Part of a small language model's weights.
Architecture: LayerNorm before each block, learned positions, no biases in attention or MLP, tied embeddings, normalized queries and keys.
Training: 459M tokens, 3504 steps.
Each number is 128 + 32 x the weight over its row's rms, rounded and kept within 0 to 255. Layers, rows and columns count from 0. The size above them is the row's rms in percent of the matrix's.

# layer 8 MLP down (transposed), 1280x320, rms 0.109, rows 129-145, columns 120-159
size [111 106 101  97 109  97 100  97  93 103 106 102 109  98 102  98 103]
[[114 122  29 140 182 127 183 124 131  53  89 100  98 117 136 134 117 125 152  74 171  99 151 115 152 159  76 145 133 137 121 107 102 180  93  90 149 106  66 123]
 [113 130 144 155 101  71 104  31 179 120 100  76  92 118 104 140 124  90 153 156 164  74 146 165 126 148 168 109  79 130 128 101 114 145  48 122 169 133 170 120]
 [132 194 144 112  60 143 142 172 151 174 120 164 113 140 146 145  91 138 109 124 181 155 160 203 100 149 176 132 103 117 155 126 132 181 126  95 139 145 103 127]
 [138  96 113 137 158 114  93 127 114 146 134  55 147 132 121  65  89 121  62 152 161 103 105 139 105 151  66 152 116 173  85 124 101 146 163  66 132 120 113 161]
 [110  73 156 153 103 130 145 119 151 114 162 113 131  95 120  93 137  87 142 192 104 125 100 164 142 137  95 115 141 100 112 115 114  64 180  95 133 131 122  89]
 [ 72 109 190 148 163 122  67 111  65 135 110 140  72 146 126 147 179 117 131 137 150 142  98 115 124 147 141 132  70 142 111 157 118 180 131 124 129  56 122 140]
 [ 69 142 106 152 124 145  79 173 114  94 162 202 123 121 146 154  68 165  62 111 148 136 111 141 103 141  77 126 152  82 146 100 167  34 119 140  64 181 117 114]
 [118 105 171 166 140  62 110 147 141 164 146  88 176 191 140  95  95 139 151 144 103  72 143 113 130  71 133 195  83 144 170  94 141 168 151 118  94  95  90  94]
 [123 138  81 176 141 110 123 112 150  41 157 120 153 147 154 115  98  94 155 167  70 159 159 110 159 154 180 213 148 184  79  81  89 168  75 139 126 170 166 111]
 [ 40 138 106 139 153 105 123 182 170 107 122 140 126 122 115 159 144 191 137 113 117 126 155 135 111 125 103  70 154  40 121 106 124 114 165 127  97  85 127 105]
 [105 111 187 109 180 163 121 127 163 130 126  91  85 128 117 133 177 204 159  95  80  95 154 163 163 102 133 146 112 107 181 129 124 190 107 117 134 144 125 109]
 [132 136 129 136 109 159 148  91  75 116  98 102 140 145  95 104 126 154 161 133 105 139 210 150 120 119 133 118 134 178 191 120 131 104 134 162 185 148  65  91]
 [161  40 113 121 173 147 221 124 144 118 139  57 138 145 174 137 155 133 128 106 127  90 108 139 135 137 118  92 106 114 166 141 135 128 111 105 105 114 136 144]
 [113 148  88 151 117 133 114  86 129 138  73 165 148 156 128 102  65 128 125  79  58 119  91 175 115 146  57 113 162 183  95 133  95  53 134 106 134  91  60 125]
 [160 109  89 134 215  83 148 143 124 133 108  96 114 109 150 106  96  84 113 117 146 164 183 118 139 146 137 169 115  89 172 145  92 136 167 137  85 134 111 144]
 [123  84 146 134 124 180 102 150  89 156  76 169 158  79 128 160  91  79 189  73 165 118 142 127 171 155 150 143  93 146 147 137 103 127  89 113 183 136 185  78]
 [120  90  93 134 130 121 162 124 138 113 134  83 125 145 131 156 146  98 126 179 177 113 110  94 115  70 100 141 124  92 103 144 140 137 105  79 161 113 160 120]]
# layer 8 MLP up, 1280x320, rms 0.112, rows 130-145, columns 120-159
size [101 100 106 100  95 106  98  95 104 102 104 103  98  96 100  97]
[[148 113 124 196 108 126 100 153 129 102 117  86 192 100 100 148 150 194 172 193  68 149 119  92 126 102 112 110 104 124 130  92 106 172 181 112 175 159 243 121]
 [ 98 133 103  83 122 146  72 129 135  88  50 134 136 132 133 166 104 123 171 154  92 146 125  78 159 160 103 140 141 147  93 151 237 142 151 104 163  89 126 139]
 [104 142  99 112  81 161 108 103 199 107 150 151 112 121 144 149 106 188 136 176 123  99  82 165 110  94 177 162  89 117 144 157 132 138  85 150 134 107 126 165]
 [158 161 109 142 110 140 110 119  96 150 135 151 114 100 148 122  96 116 112 160 120  69 151 101 101 156 126 140 190 111 100 130 110 139 142 137 141 189 144  64]
 [ 89 125 178 197 122 129 108 115 103 121 172 125 103 123  88 166 119 204 159 166 108 114 151 130  77 137 130 121 129 154 153 146 140 133  80 152 105 116 104 127]
 [159 128 136 142 186 164 101 153  94 103 112 158 194 101 109 147 131 162 107 139  94 136 150  91 145 145 101 134 188 104 167 145  89 146 130 135 112 136 174 166]
 [ 72 156 113 100 194 114 113 104  58 110 144 182 133 137 108 134 117 155 143 131 128 167 102 113  69 154 126 108 135 104  79 162 158 114 143 171  71 176  65 169]
 [117 142 102 123 141  93 182 102 122 139 142  50 147 103 126 168 106 149 168 136  93  72 162 125 104  86 124 177 116 144 129 103 143 116 138 157 144 111 101 129]
 [ 39 128 145 147 133 159 151 124 179 163  79 127 156 176 143 116  95 147 105 109 132  94 231 145 131 147 166 133 118 120 155 167 161 111 118 141 185  72 118 160]
 [147 136  81 136 198 132 194 165 135 119 155 193 113 139 153 145  98  69 151 122 113  75 156 150 161 183 149 109 137 152 178  91 115 123 112 118  96 161 177 126]
 [ 79 126 191 110 125 109 104 152 160 144 113 146 105 119  86 145  86  83  80 168 158  72  95 140  88 168 102 137 117 140 127 177 135 102  68  99 148 124 118 175]
 [118  73 148 133 110 203 190 135 106 134 172 144 134 157 140 194 158 137 154  74 127  71 160 151 115 173 118  81 171 137 108 129 138 102 107 151 174 110  81 145]
 [ 91 201 160 125 159 194  98 163 108 117 133 117  98  88 198  88 145  64  86 179 166 127 139  22 183  56 136 139 105 101 127 120  96 123 138 108 162  43 100 151]
 [160  52 145 168 189 141 114 142 203 121 143 153 100 134 181 131 122 126 126 150 152 152 160  91 169 112 135 147  73  41 170 179 130 134 118 171 137 150 114 126]
 [170 115  89 103 202 121 125 121 162 144 114 113  67 105 178  90 150 142 164 140 117 136 163 140 156 157 133  93 136  87  90 170 119  89 159 185 149 113 106 159]
 [143  74 128  87 143 181 143 142 148 143 123 113 138  89  83  93  66  98 192 164 149  85 127 112 152 141 103  99 156 168 138 126 135 175 203 162  95  86 125 121]]